Each number is 128 + 32 x the weight over its row's rms, rounded and kept within 0 to 255. Layers, rows and columns count from 0. Numbers have three digits each. The size before them is the row's rms in percent of the matrix's.

# up: layer 7 MLP up, 1536x192, rms 0.111, rows 392-438, columns 0-63
# down: layer 7 MLP down (transposed), 1536x192, rms 0.0948, rows 392-437, columns 0-63
up392 095:170194160119091196117112100147153098114107158187115136111103128110102153129109134070081174095132159106098131132152120184071106170171081135176125142105195107112141114195117213136095117147228159
down392 098:091103132146118160203131130161104152141140199127139123156105195111122122096186169150136171126101120117115139140110081116162124109132163182187129185152123146149175068058123130124114132169091101
up393 110:128155094179123103147187087186103144155095110143160145126117137135167113123094114109097142067186191134087127121109110128092133153140099043104114127066135204223128146058101161139151142133113089
down393 106:125160120122148141151173183170172104100097153150141126091053150149124156140142109127091123110141156114114158117118190064126120161126143166126161112125167107184152107174126110087122127153149110
up394 120:156107114112095128102131157144137144132117150139089124092110131050147104090155192121138142076153158097100135160178125078110122127150081139134117092097164164143123126116105173150107124113135120
down394 120:152085094153138114119097230105098142150152103089068087155080132122134136171145130073166154108149146165162050142146135181135109142158086150122118118099156094140160211105130133115111135139181151
up395 093:182116086133103105081114161154136120140123052140097118134106126181108118134114155090096126077094131178179114132122153112089152113131114177144147124070183131140133111154155130126162101083141164
down395 093:109169128128151155165076078072153129190137188068160150137186121090114089146129084132128094169165136111141094105137173099104152095060167121091088084145059151122128131141123152113149148129073122
up396 106:159128152100135181089144111199177095082103129146120136154167099100114141140098199152098170130085135097161084147097100174101095139156064104141059122091183092134172078120105128124142154146113152
down396 106:153117161072190112085129111122103042130143134136145127130114091155071109128140187164068144172095111063128127110150112086199124108142175095127126145049109158160142112127135152093204202104157159
up397 103:147135176164112100124188179172126170093182135099104149142180120121085122121181184116119129136081167132169089125127181107086156156164094117125111119101129132129185150128053107134119083144145132
down397 109:074123114141148140077158127122095179103121171147143141083072117103150125112156137143174144091185078115115170111108149131093138107104137132129125084108108115095091150108101096119099134160135071
up398 112:099116169144154115110123086098113159045175091121087134124121119068103153145135149083192125058066076136149129151121140134181125171176114151107152156121145139092157122166103205125120042125150131
down398 111:083149136163094120080048107129080160169155138083144135073206071119138169101139132163122167130198078129180094091167101072162145101092110195211153108176136114175128103117134164137140131104186120
up399 096:129078131160132109108110108125084126063143173071158100151205174112156172143208152113101123138134108069090156102150124202118089124121131093142126083067159104127122131082173148173132087069195138
down399 091:071145118063080135131152123108178177141132162146202139145111182100093126142104121131175151193078153065177156177094152172106131143092237138112076139090161132118154144093141138138121078138171118
up400 100:128104141170133119120141117147121138086171177107128136144161175133130118126141100034133124121132181151103061150148160119120141160113098129142131154132080171138146083179122081149153136156112108
down400 111:171122167135078108131135121132092089057130144138087158168078129140143152114048117122100160097121086090154128114117081144132127185094152161091114087079164134094135132119136140157128113114108051
up401 093:152110130167165151102168137130117174112059117124178077187111160068151141119151133164167119098178121071086117128086128119162113134153151120140126173121142120187124132074186131146138158149130141
down401 092:086142110156135168148146103110209113165206129121114175081169081113122108203144148153066063173140113168165169132116207078100109127145087156113133098135098130091047154084163168155136127141182160
up402 108:098118086214118093121126185160164150107100198109076121209132104083120134144159132132112135137171140136095143108142111158138107169119128083216131149153132127171166047171158065151097088120163089
down402 111:047160120086118132132105098129141133181148136146120147095199061097161157157193130158048138143150135106124161080107155130087081125193090128152112165129069122128055133115104136102124050145165057
up403 099:145080102112125115143166116186117168111144130087136106134124181088138141127135090142111102168123175196108133151106150186090189204123120163177167137096076094107160129073158158131158122120122101
down403 098:156081121097172103096169146129067121150100144165138103109066130160089112145030120136152140090100082187136125118137129073152072072147070140111158157094127106134141143166081153156106221147165120
up404 099:087127103090109066071154050159121123119194198115079077135125150150086166152139135106125143126172110093125108149092115174081125127141097170146176094143134140109115042114099125138133142143163138
down404 104:139101131145114143058081095129160221166163122184100115144086123052138119059181122099167158156090143120092082146144154127092098050137080119159133096064110136097152114139134107098152195106173113
up405 090:132104153104099168049158157204130163108135137086189159191158137074165128153094144099137123170186118129144120114174122099051111087130114088147097125150122162129088107161104095113136096149142107
down405 094:132134122076125153164096151151120092100166132113096137112124152148145120098123125118214131128051128105087112157132132112188142170094189147034161096070157098124154112130128065185122104061115171
up406 106:127124139117136095160123108137109162135177160091111146187117108124170135099143157082148129106070151123079152130142058091190099140135107126133143158132149173079141131143150130140164123098125143
down406 110:103148117115145132208138108136109143116097185141156146143103149119080114128073078142109094117141072082090152070078102072147128148092158130096118119160136099148083105197125098155153129158131086
up407 097:174185149161109095176107116117142119121122149167111060103132117111166144163136115069150163123081156131104081130135094132151088090117092109173104142101106148111139130118120062141147148117118115
down407 104:141166164115163127158097090121163128154092156091110184085098036130128112100068102089140091148147080119141129068135096135151115097118057094061133132111163101122082114173100112149144161153144168
up408 109:123131097089103116114130073142128129113146068108097105102139120137203116143097088175089124117164148119115136166134151076126178103142132120116142121131090149125166100081067122151112082096198126
down408 111:072111187092143180137169068134136039123173141070159146138129122140121137075097221181175102179051131100150109105099119137165099128142255149123141147096043088121064142120098144105099105167094114
up409 125:136115125124129150117147103122121106075116073127168128131185136149216133102113160134146156160089189175129091135114068113149156165148023137134076096115159128149140099142113141167113134101153172
down409 117:106150151164172130099116042081089060137137127109150121113121186139144067191128125078131159173100110103113132095160152111122134120156114098087136151044098076142159087153165154096092156097137133
up410 054:118130192136089149054137155141144129102172086088143126104115134118127163096155149078071198126120147157087154127134110115068146108217087113190146153128175121132128074142147173111090071132160113
down410 031:089124126093135125167123155126102072160147182166157141071121095156074122123113069104134137156194119180158141142144093133181086120160173144104134151162121134119103162108140103100073094121090132
up411 112:108127135123108137147157115123111118127087142166159091152146144097099133155168181072123114115114094133131143135170130131054122115139115129125110196116150146181111128165178180060062147166118175
down411 114:086136062133138101132101107116114155177105146097132118091128126124118064139125190155127053136126106145112131128148133171113072244103155155084077169104165094154116128163168122152129145106071184
up412 102:179146139114122061152174127144142158071097126126111124130133195105126138183119138142121160125177095134047096178145089114114089128154107119152094102158134130163156140150134116150131154192209028
down412 104:121179167109166061134094139131113132125157183143110120088147117149202136075108067104153112152171102118111125138188111158163079126101154095160158130145095083194129132137094136140126085129105178
up413 101:135165128153097173119105145117110156037173076125144140114109103062140130102138094153152125144112154143116082123120120040149174159125129166114121107120090116135140125105130113091138144133131181
down413 102:191160137142118103154108158131174108129079199121118154156123125150089117150145121130130086138093072136057154063134140129191126137116086155127152141104168164105138139131151112054090199172145056
up414 128:124167187128095108120168164128121129129119143188090102129182198151113120206127144055157166079078127129102135118125103137097128089139106089159144139163111188106149120127169102123089094080127105
down414 126:163163072166100095102204171156138183108102134064143123133136174138113126102086107129087079074161075127122129142118118128170140181119053154133121160195188137136105108157168099115195114139150078
up415 097:113145143133149100182162126140204058092132110144125093148196080155120146182146079127032113079144122154075145127176081140137152158192108145113163116092182106164187085142078185118103100106147117
down415 101:137124072126118123120125089098101115123095112134115053115078159168112078108128132145126127121117165147141106124136100166135072145196116103128121185110199114125104159118098124113137114060076184
up416 100:155089151105143073117113201131127175148112077123080161145148136153170145142153121087123177132157087172148102215115098139060167106123106053173143110176129159172144101174159129127158125166128127
down416 101:175140165046131139197089138141122123104112129132097170101146172173092153098098146153115128117167107121096179174126133109139161155132140153113129148120130117132114172159131144070144136131108225
up417 109:108124181148061120078111097129078159121233169142143142135139121084136137124091158160117120121119187127121116106121114121141136097208101121118197119092114192116130097168112086123102109080123151
down417 112:135097204123130175143114105134173101134147131104142111102141121183113139141144149143114140123097122102078064117120177113116083128211074108139145141164058101140097139153142117113113201060062149
up418 082:137116076125071110084179120096160109080142126150102114164146146143115188163100149152179139080147080091109107138138104139071129169101158115155142076094136079179159136152113115163118116091186202
down418 084:089124208089127174141131110149066143128167190140143095100114179106120171127158099150102130141086124144086111093153137127115135084104138122136188184103087043101181101047106146148123101146139094
up419 127:058077145094110116129114150136132090087171173086150171127080100156136156098152193098123143073128153146112069102175110170091062084102117096128145113114144124182105063147137095175143068160178180
down419 130:195087130090158173058124126126088144124163127128159161114155192091144159147168081110144102104110129071103095131115165162172154107157111098126109127116228153155140138118127161199102147128152121
up420 110:091058203099043137115187135111127062128135181130126143153118164101166131129120143124086130141072143118108068142159129127107144091139093110196164108129153157100132133125128107107104089160080110
down420 112:091150132166110135135168098109179122123137146109158112167160096066121171124118139110144141172114079116182136148152091132127161126156116066097088099148111087146104161113129160139150110120183105
up421 095:075104127098092132087127117096152112128170138161159140162115081130142243147161105089060135151112148170155154131187075118099105147128117151175069088135081092116132072111130142180126082128157169
down421 101:133158123132118116148115120122096160155124166105096113134139122131113116154140089169087169166125183146166144065113114104145103126120043106090134121145071122125099112112131131123138142102167118
up422 094:136085102081127140160124151114153170121162061160169099170122126141119133086157170173155113126062113111113151178155088136152220151127107174095127076091109091106117145105124109167105060088190183
down422 094:200035180158149105147154146083122193119186130165117125085111100121123175145138120157129104126151157103157102108105150112079136135060111136154056146119175142165158113114111141129130119173131107
up423 100:149070092115148084113107178121119092135103075159117155191119115179166092175116160093066222132065117148142113183176078079070074145117085144142086114125110151145141102185113144101141112149163115
down423 103:130151139124127150182136198108155111129165103081127154122125161103143202101154140173089141152104105132124169144080210068138099125077096127137183157149109135174113116115144141123118089097128137
up424 099:118153192098100168118106089175192095137146135106126120123118192106166100111155090074088119091133138134111160107119098131105136177153111104178136225143175135149107172086089171139147115170138101
down424 101:206088085134124136189118115102166117136121109162143185095121164108095107141104125130110111124139168137147148110098104096139125128222047218144159154081128118153102131173094160104156192118098103
up425 093:179086119081116188119116135147168125159125147113177156117133132119153135126133180151123132130176135094133175174117104169130143162113087118107072139181099163198111097120115149125140100119147158
down425 092:082056188121078213156096125123157130115136065133109099138175107085141166107095135143117111153109111160116138181164092090136176103045181093133136116168115192148122102121161081117178063045107131
up426 062:094107150128122210114175184150122134097137150108179076121150175067125222148159146123128191097107100122080110152120141145077167113245077116165102146129134146183129122141084143096116136082168142
down426 051:116154105134160129140071101083169064161138190136113150122132112136138141124142074131179157097093201122195146138123134169113141131118112073173096075139133057136167121159129077143170161132144120
up427 099:063103065125131133089131114130115179130126106163165111160126199048146111156112143130108155107120180169154182131100160105117107173171121099118105157097094113117150101153172165146111059159144113
down427 096:120146150024166175179106146129152130141101086149115120102123133112157124080151125165103125141121179153120194107126117116150150142161150183103060131159179143166121123139143110133127154122132138
up428 061:108099115167083144063154129144114136111091065102112129110154126134123164092153138118073194122127165122083140181152132126163135105213023129158102092120114171198114073115093151143104098110129124
down428 049:150094139106096137125122067110107101154143170134098150153174110107130112109118137184114166163110114113130159137126165177082119125112117112068128173112097110079167115169088068114144158094119136
up429 099:105124111145110142097109107130104097112105084120164137164110157104204141080116140127107116138110147136158131115148132134139141149116092093143092146102120167172145068110130172146146082146111171
down429 100:149121141108118099169060089151119126137087228147084140089123124136067112140145131080153096053141115091130088119104141119145135144131070145061111172203147149108129126174138115107091123124119092
up430 107:190127142161149138096105076162213062083119093140148101116125143114133117129155195132106131126115144157118087123113116158128149108094131151121198133158121149094119134163162090094131141072108116
down430 100:166151118164140209074159192110104094150093124181147105180096126131165116151121135128142121125121152107156117137157081190094141138153087123135103086159137165125173118129155096105135163212132126
up431 097:141162125117113096054157109174106080150068127148163163096128105171125149108160097144177135074119159158154084143097078173144204178132147117184116132100168153153166163067104167119109095136152146
down431 100:140163092110155113147137154115128148188129123104126073129107158147070095090141184191186150207091126067152127143109067132117171145233130160157139137146173142070086093115156142179154109136122183
up432 099:167140101152106113087107089185136151094081101101102091106128144110133144138080095146116146137124111163127125143153138088139130070099130140165097111118172168142094181126121145165156118098160134
down432 099:179172162114128134130098114115063150077134103133169063112105134103132131170121075125111145146175096124068117123109118099122098110103085144179157152121117132137188080071146136140177179125113103
up433 108:155202190134060062077127094118094124114121108140119125123131125125141126089118160124111124129090188113100097118116176127050180114141137152140108102163128144135098079142135161107113121159150080
down433 103:144133128108128151095088136086129107145112092098152125116086090111125140099108188145168131132103160152164129160096141219103104116164165122137103078186134095158154151100151126137128083109127114
up434 097:118115080102152119079099167128167112103129169154094094098123115091139134115115220112088165144170103124116125224139118139109092122107147125165156122081130074141113100124059111124107100140120113
down434 097:078097054105117111114125077127102053090069130131123101135130139147165088108079138119099197105117153126110140126094133089114062140129228112112117200175020152136128107154124084108085135136096130
up435 100:166140185161105148137118083146166104053159133156108070129186175105147153077116099083116114130153111124083132148147111083161087172134073085121191115095149126076181104185101105108138162188133100
down435 098:153133112114088120116126088155105164199131142111140179100147110086113106095066145108189108162066123111174114159132119096109041173082091088094101080145186166099161089154169150137159167183152100
up436 086:096091142146060162076094145131121189129115110152118134143119092119107188077149139129088155079049138137169121130173153127115109116106160114120162116147154154126043088124118138110167056127142101
down436 090:140147136075115185142160099120156149170159101111180160126084142123124119142069138112084122187124120148129110109141135138141171138049255128137126176151121103090128138084141145119160090147083131
up437 108:090138125134122125139102123187149153124135081145122107151163135093149097160129163125129182118144160103113085120086074069075152154172083092139091117113164116131176156151099142158141129146106043
down437 104:074140086069129115107122117078140155105105081181163068103155175133096067104127168171154131193097129108037099116196120150087104140135171100153146150082113114123142121150158144168143071073068097
up438 101:208072110118087101077129148115142192120126084052111128128169138142086104111111109095142139131161182158138103130148134042144126138109061155162149109159071111117152084079119081142122103161178120